{
  "num_hidden_layers": 20,
  "hidden_size": 192,
  "num_attention_heads": 2,
  "num_key_value_heads": 2,
  "head_dim": 96,
  "intermediate_size": 768,
  "vocab_size": 2048,
  "hidden_act": "gelu",
  "norm": "layernorm",
  "norm_place": "pre",
  "norm_eps": 1e-06,
  "positions": "rope",
  "rope_theta": 10000.0,
  "rope_fraction": 0.25,
  "qk_norm": false,
  "attn_scale": 0.102,
  "bias": "all",
  "tie_word_embeddings": true,
  "parallel_block": true,
  "init": "normal",
  "init_std_qkv": 0.0314,
  "init_std_o": 0.0,
  "init_std_up": 0.0314,
  "init_std_down": 0.0,
  "optimizer": "adam_variant",
  "learning_rate": 0.00135,
  "beta1": 0.9,
  "weight_decay": 0.21,
  "lr_head": 0.0106,
  "max_grad_norm": 2.0,
  "warmup_steps": 278,
  "schedule": "wsd",
  "decay_fraction": 0.654,
  "decay_shape": "linear",
  "final_lr_fraction": 0.1,
  "batch_tokens": 32768,
  "max_seq_len": 1024,
  "doc_mask": true,
  "train_tokens": 164500000,
  "max_steps": 5021,
  "dataset": "wikipedia_en"
}
Each number is 128 + 24 x the weight over its row's rms, rounded and kept within 0 to 255. Layers, rows and columns count from 0. Numbers have three digits each. The size before them is the row's rms in percent of the matrix's.

# down: layer 7 MLP down (transposed), 768x192, rms 0.0388, rows 649-684, columns 0-191
# up: layer 7 MLP up, 768x192, rms 0.0571, rows 650-685, columns 0-191
down649 117:141104135106117119140152150133117091098097098148129147142129188124111121115172136103105103107141141114113139139112154194134111097118135106156155124132103136097174155126138126091141119145095123127147120118110140159150112132132122125125112111133159126120144122053166100107129115109116104162133154149149120117149105123097143117169132083104122117103133097131147105169148112101135142117120167096134155128140123118072172136124108183121147156140166136135142120181144148106107140140136120140084081145116120109116087164102165150124146140117109149131116090166118081071117138170135158182
up650 118:120121146152125119129141124103121139113111106119085147122124118163159149103132127140095146053128124145150128099153133111075160110127134093126116160126148129112120065181119151089142135154157111121162121150106124139135125189131110092088116124163135110140162114096113135108094133155137128147110103133129110123115155133120124112134081110132104132136143108160142149111128113129145127122087148096153116149092156151121111118122174161184089123141123141137159101147071148106173136118128119171169167145125117113173178140156120153119112126117103105138112167127107093135086093122077159143
down650 115:144102112101150125098146180143144122118131117109136105134122124130160181120110080137118189125128182154103122131142119119122126124114152132122126159102102135132094095132132154161091124130119110135157160100152125122160155179115133100123087158069127147127151125136116097119086135116077130137120138137126098147140092140188119100167137133134098133157145129097140167125083106122132100153125115115166171121107131108157117139120151165164110158134164123123105163148110071136133105150106090152107144130096136120112134155156122108091166100128088150176171105129091118133104102119137124099
up651 104:149099149072124159110127127108131121105115153108142129116117118150137114136131114172132131148111140130172150130175097110127169098165148046180133151168145134116114131094122154107102124108130115128132137150162143139123110125123123145137140142144161125090145119135175151118124110121130111139179114112140111136135149094119135138157093093100113167115150129121115127143117081109141130143126120145156093112113165131115098145155121123116084104180115131180092147198160137142116122105094074134157135088090154120090112143136126158097139146103133131094099156104124136160142085136152165158
down651 110:115150098146099146129120124112142150124125114138094188152124112108140113136097128102100160134123106159105130136130150128103067158082115172131166134118141125130127140140118103159147081126144123116146129168149116167091156135129149121091090117142105098155143145111125117152159125138112188099091121111090092109117104136155133150149131137164169099086143137171136130099105153130145096148092170150073189106158134132169098110145129140156146110146113151104117119109110105144098092165121116128129127155178148102151165119135120115133108115172137132113127095165138111121137122085131094111
up652 098:092117111132144142112151165111129119123132138177120098119077117117151049144109147178122076154083143120134160117095153134158131121150151143139152143132126121085108125123106066184103133114145137095108143096091158141116116125136095097086144128140162109145081118153148161101131076117112110127141104120157128145146121105126161118133114130148138099116151139117163127072114113117131162104141108123133134153157132155122135138124134151089122154128136118143139166136123116172136116136130134125141126149170190103157126133136105118149108132126123155113118179167126049134120114126166110121
down652 094:171103122155116130121116104106111146120107140084145125125173127140121155117162124097102172146157104100128126140140150127069127101099079082117087097133120124132133120115156174107147109152139080123125119153169070083191138083105153128132130111131130164133157111116150088118099146103149124153140177118118119133114127113128119136104124135141105108112118139136089130150173122141129130162123138072084143127124140159127117119143128143155121101132172130184113100140160184112082109130152165137146134111113098142106140146124125149174187138125124102134117091134127137116120159116119151141
up653 113:115148106106133130156122152114160131073143118130126145125134086139117109080118114154119108088151117116140134114145147131112128117136143111128106164157117123111118103114146104134200093121108105128112135159174156142119134123164133136096150114140086054140118188132148135158104131117120156138122124135143092140114112138124133104140166156183106085126127133117124162143106132102093119143122116144113146153142131155146095083128124129162153094146168124144103128137092137173088105066130110137154142142142176093143139141124163117130112123123197095152126099134158163132086113107141117082
down653 110:125117113117095117117095136143132190098082133172134162083118117145138100171138165086098170154126117100170102123170073116138133121114161134100149147099130127132154079142115133114120126116156156147107144104125134127116148133103131168101085104143172135127113131121116159109126136100104113115180145115125174105142139123129116082157174142107177130135102129140119147132107114157109141108084146116104131087160121126098174174086181141103108160146129098089108139106154137098153153157125138112136113147128105118113098148149088110169132125101107147122117108111131133131132115143146144144
up654 106:094130117113171164108131166143102093117115101132083139109129117110093109111119112118114144131123160113151142132079090109121135142172168098153135157115114128120124117125123129157139130105123177068148180111126129164130150129103086101104096150116146101112150139130142153154096155138121060154163118143099113143124125109141149120140170144144136122103153115168144143127092090130146128130136099122088106142164128163149101136136147141078134128158148133133113142127143146110187095096117113161139147169136170121167171143117105177139122114116117073093115155102113157107124138132123168131
down654 121:165100130133072094119154083083131130118141119103149146138119133145109102136144107167150151114148103114162124112170136153135154080057130168109123124116166116126114147124127115119150107127148132179146109142117106127113098093143148140145165083148143142147106096118128120146144148091141192138094140110155134129134142148130120149127119119106149103196097130141134106134168153092158121101095141114131152097115166139098130123105155134116131118113116105129127153180111126135063144146163111105147065108132120176145091107164101098143146099167134163126131113135136103118105129124117125123
up655 021:124130109113107193163118133111108148120089121121106121137141165148148143119132107103165116112088117149090154138143103159147145123151143127122106115121085132104124117138079145103097157098141074135096101133169127149128160087135109122145095093136119100142130133167131150140113172112161121112046096094160132155127140093136128133161120140130103112145109160143102111144131131138132091160180098128176111136104131132122100153161151097092122174123150143121162125125119143122144106128110123159138114139148090164164156119057145131163095152144109127117131141147139158164143132143109098118
down655 008:129140118171115092159138104095144078100164068116153166141148111148098146117105155148080110144164185118144119094130176087125134128128111194164163120133097137133103125120139108185150159095104176129116122156114137128100113117102132162115121103111140144153108118138112101124159094125134104124192141152101139133109128161132119140142136143150162157131106124128182103107112086119126130108087141169140137125110106096139152097099130153141148098122117107143111127136154133111105139114161144145133113105115123109097123153126125095151151105111138134175124127127087078124125124086145106139
up656 016:127136139127165151132157130135119060148177129120146154148141156139193161137140122114119141153154151092165111122147135180133111113115096111146161131151091111119128093114140153124151171096145113160116096127105107153122062158142129141148129130161148161099114148048141159160138124138128123124168093145108160093135126146144135152103141159119112118101093091139132136132124107128108159140117122122083124173125178157151107099126125103106139097099121095094104159101106147112111147121129140116123116176110125116127126097160148100078134140161124114116143121147125169134104153138147107109
down656 007:120071134174141131107112138178128137074098145071124133154118121112117137143135137144149105126147122087132148149114151077131162130142152112091084130129140142121118176168133110112081091153087146145101163126120156110135162080138105138099175125124141114148141114162117149141107118103117129104087127117132084163113143110112115134131135145105107113144136134126114133121128135132094120114157099184167121085113110109125151130168134114143141121174126163103149076117132121124162180129160118094140158152159109150131110130092149119118073093144157106104148120075106124122128130155126128162
up657 124:131149170100124128173105150129107128136116158136081142140096118135109173113089151187117121090078132133160113114087127085159168137125178119123153130131120130128130137143094114085114119104093136125092119102119136151164096155134135179115116126156112120141126121145153107146176118120133154150156137144158155139100140130084098103122127131131118169152125102137130128132124084107115101105081122092119106175151141132119132114162120129119106116099112078141141177141123115073137120109128109165117167182141151088132115093141134163168110171128137135146132115130094134105128110132116181114
down657 124:098154171134166141130090120154142118168107109054164052196113134117077138125122122139147125119148152120145139160122063124135136106112133140155130136149113097108131123140145144109127130157120097125113157158136117087108097111112139115124154134084187115118139142158118144109160147094151103179110120172127134145140115138124164157151120128147103138115111172119152138137115109141089120141127101132133122126154087145086098085109109118149136161115145116138128123114077100158115136106123141146133158124129114161146096144154105103155130098084130122122145146156161115144136130106081154110
up658 118:142152115119163140174142160165125112173100112130143125080081123137148159124147099146135119114136103124112094122155115135137143099132145103071183151144143136141177092101145104146119109122068110115125113138092138158133125139130162088101156141095180125162146095130170139127148100142130130127091151112105137134133136131080168093074105123114102125172133109121112087124100078167132154105126134139110132122156156150116113116124085144152115130150099114142101120137176123098153116131094121136121111130137157121156108139145151115103129164131111131134168154111103098147117084106176146131
down658 128:127135140104146129131118139142146131164141137114153140131132154137117125097175097146104140095164104121125132100149115168152150106095103111135152121127140125150130115087109098168083129117086070133121131144112101132101122142142116132149131156138107129118139124127135092116145086118096119144096195123121143117070109151114144145107108114170141068201131137118171123159087112158104160079133120157155145129145125150099144148105142092123140136107065108116129131100131142122145164153126164150109149160152138168149146089090105132143118112211128137146120119135103120151126138119112121138
up659 130:117160114107131133088131135110171146125082138160116137107107091143157147154133075093100116126125130143171132123141149099165145136137123100116153137129155112118095128154115102157171139100113080121101135159068130128171105157165140122162135081135138127162112078161157151145146158133151145114115123133134105137100111113091123106102149151120131093118105120145109085145120098155115109123138115136132116144110149142098107133110130166156159115151126106171133109125120089082125133128133092123158203109133145103129124123117121124175120165122137120223132137146118133104138113111163140100
down659 139:094156096158125128099152134119146132132082169098133144160105130169142184121102099111150145115171093111152142149149115124113086096117089095134171105136188114134121099144113126116134154120150103159149112189139125140130115154151136124150146081101132133149065116128135164150135165136121133095106142165126141147114124080101145150085135160132097122138118138139108112142132115096107121112176080127149089151147116080106119119124121167129114133152143159187128106127105140107145110104115095083100134118146130106115111145086119133138149144141141160169137125155158141116114100119115103148
up660 013:121123145131113157116078113179122120142127093139088101167105134122174111111193167098162116102140135112133165125129127171124126124172121164103113100146117169129146129161109145112122115123149068136126203118166120185142160127132166132140175097134123124121113164154128130133118162125203126119136136139133116122107144123106101158150120145135088108149096129150144125127109132115148151134110114121139110132139140171132130113156205149128109139124111181118121105165130165144089153136103129077140106171134121147148121126152141141120117144149142121145163132133122126127135137175110117125
down660 005:114091110160138103134146115125122151097153161105143122141141109169145177128105129096129091163104142100124099146096167115126113117116099139106114087076131138133100145118091118153137139113103155109121106123069176112103098177116111156104091131151126180154136143148122122123128123172125145122130112111140131130109148139086119109114175150119125134104110122095121135103141080128140113080143135174106172127130129111123155085148131112145168099169106110104120130131125124114113132135171114119128121141130177090095101163166117112139160102117115159142149171113106134124175157126103072160
up661 114:168150097159158181125110144159108127141083114149154135112130120121097140147156135143096113164141099093138107128134114156128113122152196098136168141150142135129094118078133112116139144132140143161114101097154142165139066111114146148116148138104131117159155078152141095126132142135138169130120132136186125169093116117106188147131119137170106114144138138125126105114113101133121134158089122122126076144120146157136101142080079132158133113152139132141104115142129105082153122111110112123091149135138187107152080136140113125135128147135138115130134168121123098137155061124141109102
down661 125:164080125095136133111168099112120137141139131144126115104122138094112115149134113151126122111072080130119125111109145120088117155125129135167169133106107134125126117095117074148096062132159168139135132137178124177145124131097097150118118157110169152141120100138159061113126127103113172138151116144120095136097126138149114114172137170145146141146094109111133124080140134119124110111119151124172145133156157170147104167117127096115150135150129087169132080148151187142096140138102093119130129142147136126077116103104121139130129146138118144126114106166119128132169124167137114158
up662 116:136129114096127122148128115155118146148085114172147136080100133151108141123156144114105121101106090141140143149166109180155158125137134093090141132137175108142129155118125143136155099088117108157150111142060122178153117122094132165137138107088102143163163102090150120147068172094134138109104130138097129096155130115146124127080176106130142098129120114112106110177154121121184136125117125152125147139151143151065111121099133118172121142112127133133119091142113152088107138115083133129155114130098127106168146153137109134122110170121138135110115164145085115125121107119155133124
down662 121:117109116129093176114120119133127157165122144103121138118149129099179091070103099124103148090145083155102117103129135107125121152157122144159100135135171163077123161134139144153146134160159097142095090146097126150113136118088093096148127112142175141128117164120142137088134131076128120146121100161130116190131132113105116115105161156170152123163128089116106100142135126134132155123135082145108110115138151118101079158151110128063166136139067152124129111138140120145175130115140135135113122126110109098182143134126139100159145119146102143118118124142151104144152157121123144151
up663 094:131119065118082103148154100107150127125151123107078187135131119136132161099103153105104148106154095089119154137123175134184139121113147121066137140097151160152118153145089165123103099126118150131105138151130159132119132125132161125160122111116108079086130121108104140135155152102146152129154150136130187139112157061119123123145156133098138138080148121129123159127099162155094132132142117106097153135117161066070115132097135138123107147100135137159126109129114122133147148141089142142140127147126081123133134089142145126117117123123149112123120128156133130143089123105099150076
down663 081:133151131154187152120142178123095155120105154145164084118103099138103135157167111166108129155094116165073134142151068101126115144168099126188133139166102122135125104105137092126116140153141121155108131088125128122135118115116106119091125117097163165168098112146142122121140139152116127127106083148122068122131151133115174089077128120108113158134109135147112125124115108116130099123083140164174110112129111157152090151105099129114137108138149137135099171138147140128083147127155115129119151127116143135154103167147130125096144151136118125139134118115129117110091069161152132162
up664 127:141163130099154145154138132184114131126131111144153122115118100121107148117129148131113156094111136136153130124149098100156173131158188129156142165152120117136099096072108139108130119117103144127076160150101132131147120175137144139147178098160152154135172094153146185127115131110150102134117143139085152127110138114129133127127169152129133126105130112119118140104124110156104148086121088064133128140119087127127107136086094122104106104130107082100165120119124110083128135141085121132101114125161121165099100150167126141145131128109130135135135169150088141178148154084094159155
down664 134:161160132191113079124174119100090109108122128153108127117127122130176150113175120134122150107075125103077158116163101178130125138119173132105116173109101128123083167108155129169133124146147122081094124150135121117150141129118174093121148102130099155167134165147126140146124107109187151116115145159147146163128110131128124150143124142113098121135092128088112121116133122098128108125143122170080144110126150092104060123142140089150152135142119161132116161111109098135130101134117116146153133103146094144116147134129085112164120169129163155110121119140103143111106140099122126116
up665 109:118106122096135128106132161092141112157144147144140141121118105138162093127138189104082109104177145120103128145170141141126147081144151082112116125143173132128121139113171136101135107122128153122119109153098164151159128150163131119115126114145098108149168061132146153097138126139090140126145114131106136155141105087109129089138157104136110110090103152127107076162109105128121188145149137105093125125136164132113151149096131135166129146161137138146142111166118121087147158108077073139105113112144123129171151147111114112124109134111154148106111146160149097160104134107162098092
down665 117:103118123143164127147102102124140152131163124096118104120127110108119126151168096110110167115162094131081164161078133122122120094105140118141077135140159157179139098112105143121121108115137115132108071135150103089168129101121139134156109127138084137169122140103117127152164102101131149132103128136102142127133089127156133121154181167100112117155145155143159138119151137105124155125089191137130117112152117124159119086124144123147118081162168117149134122156128077126167079118146150149158070100159116117177138123121135102119122086155105133107101122144128117160142128150135100139
up666 018:136134138129133117100115078143119135140138089133113097129102160147117112137153121090144125158102134077108133153120139103104148114142122171099132111119146135126105148138098129091165102127129080131128172111134114110122131120104114109097136168138144112143128130070104127129120110135100124100157104144139078127133148157127110107135111134128097066140140115154080117116094122094131125109101110147101066110139120124126116121085139137119099130095110107168129103129135032159089127151107089086103087103087121113126095096159151120134110081088127101086133110091137109129137132157117137129
down666 008:080139151142120124116124167110100142083112133145105118150152102127124114130101087145103125127124120174167139104111119114128154135132154096109111113146145159102102128103126141137127107159133148080117086138064145076133124156155100166149100125132076111126152140163146156100129179181130135118121130097087107125083138086162146096118152122130112139156113129116168150140147141148129115129093117109129184147108142132076139109128105125121113101131110126150100111139117095103133092125103130154135145167143127127099155227168103158145131106103102152141145141126138126116113116138123124149
up667 121:116145111123176145144116131133131146154106154134152120124093148113171099100160175148128100108106101113094083133135118134104145112134115107093151194143143115092086116121085139130100118104123144126072129099060128136124128130099143154055093101111121122148117086127142122125116103130107144112132101148083091112109148161059147118120121096082130111130128130129144113139113108111142129123131164134122120147186146145168102154145136154142114136146097153148141110161128163100163175126141135146123167133132159121159145135148098088114118195128114127130137141139137105135110130114140148139
down667 125:052163139085132146092150127137121111133128094163145111080120097115109148130121106142126121129109123146101116123117158112123135153124146161148114119121124124163126114115148116114114131098152135108090118113124114159099086120126125113141145065137170169145137065123149145112123119158143122155139085172105112118124155119132125130100127137096138144121151091210143157102133135149165153086128097112131130145156134111159124088116115121102134140151176103085126135167133168108130109123096114164149104147114105140128157114144131152104117096183132142127105157155107154148159127121112191161
up668 125:126157115093142096119157134126123135153150108139132143099131099130167095127091177167137164141106150122084172096141155137175091113110100074086137107129148138130143147116133105131130084108129170101082161160133129156146131121129085113119193110114143175125139114088138158106071129114135113103115102135107127156118154120120149108133138101118151108079113139110094129094128158183142152139106128130165096083115155152126170137131129140112134134136153136116141156100126137127090115109120131139171125118136114098175165146139095100106125129119135135137118184134116144174156138109143144146
down668 145:140114115164084129151154113156139115135157118121093152154122089138105164102184095134162099130121122090124077138131103158136137112146133197145114180133125132158126117124156111122123144158081119153145143059133135142123103093167157101132134134080128107125128145157193102118163160075146143161108139120130142130102140110116154072157162142127122127148108138133117106139140120066125134141120107114139053104125117120135119116121137134156135135138142132116092123157112141101146144141130150153114096100127133115141107108144139149153105077117135144088137085104144142152137147109124151146
up669 110:168118121111149159158116165119128121125155116116131116123134094136097121111080162132165111127110155136162136091156118110116146113097131108106140153139134151161135151083093067146147124168163096077122148099156155151136186134137125123107123107114152119167103114119133155114097084150136131075147114151151110112132180156108118130114152114150122108131142104150105141098126146170117142040129153134090114105088173133130114127156115109120108092154088144120116120141109138126124133140141114160102114123169112128123163120160127111097143143130093122117134157150087147142111091106082154117
down669 111:104121122141095113134125157162107104118148134124073120093134087162126131148187120108103128110117134109133152157087130169203096119138132169089123128128135143093134081165166160103104126100135137122114117106147197129135145165110158113155071092122135113120204116096142106135134153150136123122080149124169085101102136143156118102114145168146117113153147135164133142123123134100116138130133096123141164143134130122161152126150175144140105130118109128118117142131111133117124066137117092118133126134106127128098166159130130129137084115111159157116114107137156092152131119124122105118
up670 114:104093128111124131127164110154091131145132159152134117110130096159138131117110132110138131115114113122105114129152132143103155068116147098108141132107142148144134140108165064115097090111098114114115139126133123154113137139117095135093148134134136125132160084118125167120136135159142123165121119160118136131105167104122091158135156123134131145066170093144141107162136127118117166124140112149110092173118137142143133125164170128117097116158078166155089123109125134125133141132111105144116117157089092137151142155144120126107147139112154115140097190092105137225124104077147154180
down670 114:145153172152114091172136127138130148142153182121149131127097127148130137124137153122126121087102119128111148110144110098148145115137151092162110179132129102112127113150137134126063134087167156118149110099146133169181127149176169107103118127150135100124129174141123150128109121095128136150084109112125115081134123109149136168117087131136112136168124123113131165162075117102082117120119179139100130106176142146119089153113140119140172126156117126127165144130151128081131114121116132143135114102115103145106122147142104157091107112144124123135121055103124141127114118136093063138
up671 122:154134082110170156143149130105131140137074148108117153120045129135099129077154128111052143136121114131126133124135132151140114092143117124125147110189157125107054131105093137103114115133128162167122087142151142134153135129113121190100163143115147102123122065140141131151170115158125190143111095127140128144109138114133148110106152119114128123117091164094109113107132126142120138120066147134107129089126147169106106122130120140151094105135149138125120128124132118124125179107082122132118128133129165153127153151138109142133111169121159130112117134108124133160144123111121172151
down671 125:126117143123180112094115144091120144145143124110099169139173151095125104116141118160151105118087082121118149097143149115119153157092087157148172141111106092121106101125098127087118124128148135159125136111140113136134148106145090097079155121168132120127124127145146088087145125145100096116128119142132134160185095144136091128152133100108154096129146139118136122122136115117160131102102200146084141141182139160121128107161110117095128136108164091127110129105113169124129139157133131132137106120134125135119143112089139106162119132204130109169106088165157111141127143174152120120
up672 126:107129122089095122178114124161107105123145116138076110146112122169110147105165123127100106086110107137132137115136182110136145115128168134145108156116142060138099130080134155132182089142065116108144115111136198141133113154152142130071119127141111091117144153135146085161144116107132144152140107114142108114150121165144086089132151125160098121116123108117124123152205103123119189122135092122130157124110134146109098083137137127146102134150135120148129125149115180132136136118136154150161117150106119120171123158115130122130095098117120105124113132128092145147121099123144152124
down672 128:094155132112139136125113135123122102137162099127113131109120142126140120167097095118181090124146129078141130128152122123177142123166174145146090130152113135136124106163098101158150132137113151135129134114117137109077120105125115167142145136148135128151107119097105140098112115112134091120173147153152151146107139097121080117130117111151123110137145106137146163137112136133134166102104125102130158083137132164119116184078151170093149178138138115140108084106156167110134095121113108146110129127114139152135126120180127130147171122127050122135110162098084156112109101083131136189
up673 126:086145147110170166120100175110104122098171118120114127105089113143078153085139126114133136160095143157112142155151196123132159131146130100133106143149160155105086147077079146167163153136091149123124125094092148172066129127109110135126117144134123086135138114160131120118104133109123117107152132084130093134146084161133102152089122128143147118113121100110130113127149099130091136134137144087136098102116100124097129171125110090107093084137135138122126100158127148126118131137130156147124123141146129108086141134165089131136110134138167142155115149114128184137140141116158139087
down673 124:174140075108134128118148128109107160109149150176131128178131119116120130121131106142127060137162147089098112134175125138127135113118047145109139148104154133097155151115112120151131086105143116164124140146136133130131129113128099123148177096117133150095130102114107146140144123110159118115100105133161116106130151146083121149161111083133129117137121149119105110143111136170177103125126122166087143127125112134097174123110123132131133105135128149158129148124094152136118125154136115133103092152089160161105046105129163153148169118116103151136113144131143104173068134155109139125
up674 014:154124120128126126120101122097123118105095124146139142134121166125134132147146132153124132099112158112155136129150117134091148179150123148122098100102128100107119152148107096047086129099121084105134090129122174139126135114144172107125108132082097149133113097093139124129133128117151155137140126085078176142117107162187149149096106126081149114151142173090167164140139119146125137156154082132130091121140131093115142118152142165102134128153089144096118112097120122115142122127158104106112115128199101135171160154075141151130144128118133104160098117146155154125134122134102117125
down674 006:121132123103155103127120157132135131197137120132117165128142137106130080133092153097131090131113143064118132113116153077122119148157121138135129168129106116148145140118147082204150146117118112152114164111116132127132142132099116149096086139152160125132125108164153088123126113119122143125143144111194104168133164158090120146103135122132088155107163083149146114102120115131149093077139114094122102126149117117147121150128098125106123089150161132107096122120098110157108131161155165157116129109072127118115114131090101116119115133105101145083131069098125105113126130097152113118
up675 119:114094128082116130103091127135115133149142134139083140116153122135119122115125143153164149117117111117127161100127128135162151103118090096100131132120148139195155145167173125141177164124076122110117101142121148160126093151155145108112081117156134088136139092132167126102110104088130169145143124141093110116113116128079149070114137109122145148101133123132114117162161124109133117129156149143126115120159137096127147134120086111159106091177102139184109157177114149126147109126047150136168126130137103117141137091138105136131134142129125070141104130131113146130123120114176141108
down675 114:144133108146134132135134151108110135115130083173172131128138100103162109149111126134130132102116168158147098105123105134134104119119173137157075139120105140161079102118099099138096083146173134120157149128112070126153099164136109146092095125096156142127122095145131151110153122138143133124137136154107131154102106187165155147188145121136122116104092134140104117084141097101141098142122111115130073146115099179136120115157142130051141135119141126104151135132152132139113145138100141147126116148123093162122146148158097117130158090099164158137125145136084082138128133136156130157
up676 121:088137150171189126128174153131161118106155099143147123090117133149169118154127146142138104147130149129115151095138123100121124060093114098116174112118141115137137118153080104140117076147130126094093155128099138120140140172101105158137146097099140177170111108118133184093127122134132128135108089127153157162123189093104074133129144089107151122113129108151123097126120145141131136103141143099106147130142110134078152130107147088138127135117118141116093155093152124097153146147114113136125162148127098109137173135128119098105148136115122123134141194144118134152149088123127149126
down676 121:165105127102120167150067134144126084125139148155148127160104137129110128143151116118129139135123150134101126164124157122131155188150142163154176182098106131130101117093134127087186177115139147125147130076115128142101120161131155074068102139138118093080159129151137129133118103101136132128149152159103093123100140155134115049132131154119107142127115116118138149133126101085104136119111091110136116136102134123162115156125126133121166134135129126142153122169127133104157134091163159141118078076158153143128115111135149151103128099110128092143147099139118133134133097142114099141
up677 111:129154101121126143162146142098107152140089080137164138156115128192094115093123109134069136167150084141123122128140181130149102095128094138097129140171149146114099183099140105140128135130132146117133087112122133109102142124147126189134166131113123127124121093152133126115147131122150120146160105166129070101127143165115087113109099124164144065100117123128107096093155123083138143067111125141187118116102136144144103112126131131108147142148122143137183126142131147129113155114139142116150142100131164113126169142135117075125136131136118108152104146138110169158106107112129133128
down677 114:127131147160135129129082101129122127113132118119139120167148125111157155133161145139137127060098150131138113130131142126110188147118190128156092095095107126123138111168139168122125157156110148150141102071095112093102152131097082105089095134120092123126153127134115125145144144131136112119096148142153190119145136147162139132136150099132127155141104139135124138111122097088136119125167117158120118143156118137142196167126122130117115183129154103115133146102138085130109097135106122141132137154146072111072111148116122122134098140177122134146155080118147128106095168092142094115
up678 118:145118117118121140153145140166123162129065151121126151117129080129118146105145128099115161113133100120157072140144103154127149135177144106127160152147150113103117090095147163134128124115108157131131135126139147139181091150093152147106125115139126134178144080129158141102105161113129134118125096107118120131115154163097122113125134133148140070123090101116097144145149059135115130139104105111164120150104146126103092138099162147136112089144109116125113074170108113057121130105154113129129208105110162130143118176119125099160123150125123135136134142120148138142142141124138130176
down678 122:128097157111105126130130164116115169142104139103135168104120115108136129150107118120122094066084080103120108176085116140145140145137107137124134132140161109099111118165191128115151114116122099135132142128125159144152099187067111148133121120177116132169142112094146103137052184126157134122121082133140132165152125147092118162127133127096154112150145117131106092165146103136107130168114111148149125080158100111134101120118143122115148155140105170117113150158129152115130118107143094100105137117118132120098149177118144119103151109149156114119149125137115138101123175117159150136
up679 111:142139104108132175122134145134135145138104119121127187099097117098115136142130139144094158125115104167150102063161154114168108176123126137079151165113136143107084124126099061162169104122131104123154059091132112142146113109106137118113095134095156103159142122140126147143121152149156153109141135124160124122104161130112127111125156141098160124143176141119125152144131130116118098125107106123131079137137132146150109143120108114096137085092161147162101132140156129181112122115140140123136129181113130109163157085139123130122124125141113107181133121127091126132158071142133159095
down679 109:163074113175079095114130118141140118178119128162061138120132146149141131100128076115104127114117165088123137111112130112151109177140119151146108151126114146111089139113146080137108130155166136094126098131123149146153116151159104085129113161088151102101158162122135094112094104143136182094134132142135162122112135125156126116116091076145135143119118146091157130085129107115134130120150101124179108179129167116135135125098125144145149148144122143149119144113117186089145148130114132127145132112132139151087150127112127133128153145088151109109123131164123174136109152088117145164
up680 110:163148151106126125151117151131162105153116114106120188126136113148151140097148136148115141078135145102124113138163146154140148097119114093132171163168158088120087078136128157106151150112086142104099111120108128133183148084101200132100125093094150100143158141101153122101132099142090129122114127126122132117132147131105160079109099140123092131187122141122135123143100081128151150101119132111135131111158155137155086147126136147119136137175148143143140088181132115097153136100110113159123090122117127139168115122138132095133094115129116092103140102162101109115132135125167135143
down680 116:109152120109145146132174142130121124088128143145097104150117155151104144130146102150145134087146099127141121126138124111130122144141125095151143127116134123110155123119128120099080077113143087146123130145165140101089123146116160144098145121127141125119092102109111157137165064132172144178136147109104121166165094158105104085152177113149163150163145137153117118158132143115070160106084124141110167139144116125103153160143088115123134144117123077160112127090109158105120085157124166137093128118113146104109132094161124150149137107193122096149090120102093123137150120141108139155
up681 113:164181149123136131138141126136126082151098126141165164094114101133195090118144115123087110121123127145142108101144162151106138107130122106129131162148163132086129141110147085144136124071106145123106124119129134121184129147093144117131089108094158105151125161083148166104138153160126128113080098125143099176113129109076166127097110125123133092147104132112119129122124106194121116127131106102132105087109151109129146172115180130114116123107117162160127101127138112096154141121109111135108145125105155121143121152130056086139148133122103133182141119098119114149131149128143137127
down681 110:129084121113081135110161125122136097125103150089125130109060105084125138167091149107187076075123152130147161120139110109175173127114137122111186142093103122120117109090114095141130125120147115137121136166099155153095115120119130139147119158145132111134106135151141142161115134159144123128115121116109141096165135139135159152137140155110137121153126085119105130131137146126162161138104148168134102101140116102118156123114118114111182168141132162145125138128083102156154112115148104148099101161126172139152188145094125145084128112152122130136108111093096143109162140152144089118
up682 070:120155115112144142131157106138126146138120166123158125130135169162131140124152153181135167069092083108124105159157137121099119168119105081107145106110147096137118147099106127069163127122088150148098064086098137118156135111105139180109129137126099084126120105131141167123158104142139163137143108139138093127122119121084103114122132135094118155114158085180139156117152138132120104138119137107090080118162133105129141143119130109134113091144128136139146098140125111143143123162126136133151114124130138070113164143141145094127120095156161106185150127163156135138106156137158096118
down682 053:133120132145109108118114157103126090120163127144116121120099097099131124161128087120101106188152176186107114131125094111142089064126146160163109158136128120093119099158143129111085152117176129137177156157152120127133114118161159114126130111145132120137105154112111122142114143096146096109137135094104134138118137133157151168163144119181127104107107181097142088122115132111146134147144138140167148135117104124095150119082133173128157124125111098152120156096078124130095105139126123138111140155089160168138132110124111161149106134095095151114119159127137106114126095189107141150
up683 132:116169113107122107123132114121089157158108110134109141086121131141156123124110125089087165101123126108142103131153137169115131113162139072129152110142161096121131154115114079138118122126121131104138104165100115122150106156101103109142137141158176135161125101136145129144102153109134140134158129143110132135138170122095110124136128123112132097117129176128093122110150086136134109100135113095154134129082159170056142162125164155138118139145116130149166153171104131087168156097136075161192164163167185108149129127116112098122126133113137112141117176112103114106111139122145153136
down683 134:154119118155125115154154163093094151122110136086125144089119139112144123097116107145145112151136117141156121091132147177126113151151071086148102123098139121132160137133118087156151089182182120082098134148151106131129080129116176116157153107073121168160092097106132132169110139104143167117124108138146124145146111113126141129155173152106142134118098100115082117097139167130171110118133124099143094111150099108126140146148075142142106137139091076124123140147118123126114119131129135110149160153173119104092107118150139140149136162109142146166143104118142125137131155094100112156
up684 117:120127132139119147145107103149169120149143150146148119132117105101136128143096132133129077117109158104147140129113171150105152102111154106108155169138148137098090083154095117152134124103139136130080121098115205126125139164151120147082111159076155103177111114110120130146171152138114165120119091144152125107081146141131149097129114112119105116123118133147153106054144121150083132098108106075140138123099169169147115158135146134139109129129139149092175120112135164070135131091111136141090142120128119129119107152155106109141125151134173140147116118111088123150093110125123131143
down684 121:076084116162145106152126129142156117116120135161161127161124146128085137138086148129127115151124116087194175114088130128109092112164159113104117147132098119113104159152113106105136140147116120138152122094116117122109087104179154150178158156089157140124115073110116121186119144144100098123130138139128162091121146116104121169135138139135112115134150210136163126133122101151120083110144143074112099179127117121149136090149125138166143147139131110127082126115117136174125095159162122121118144121113110126143120127154133125102131142153122107120100100104120109153141123145128128090
up685 110:129142143140087130155100136148070121164086135100100113148100121153114104144159091111074166125148100131157126105138147174096143147130173122135136144138124159089129126123154096145146141123170135133169085124135121120126144119109132084107156143133144125186099097105207100125083100125126135128101132121137090103102101127114166089173110158190122110145124129148121141108160095158135127092145148101108119133138132116124090131144137148118140131122123162153147125112146127101121153106131116131139150144170152133124139131139144106125106109128051132116130156109120134174098100094105122125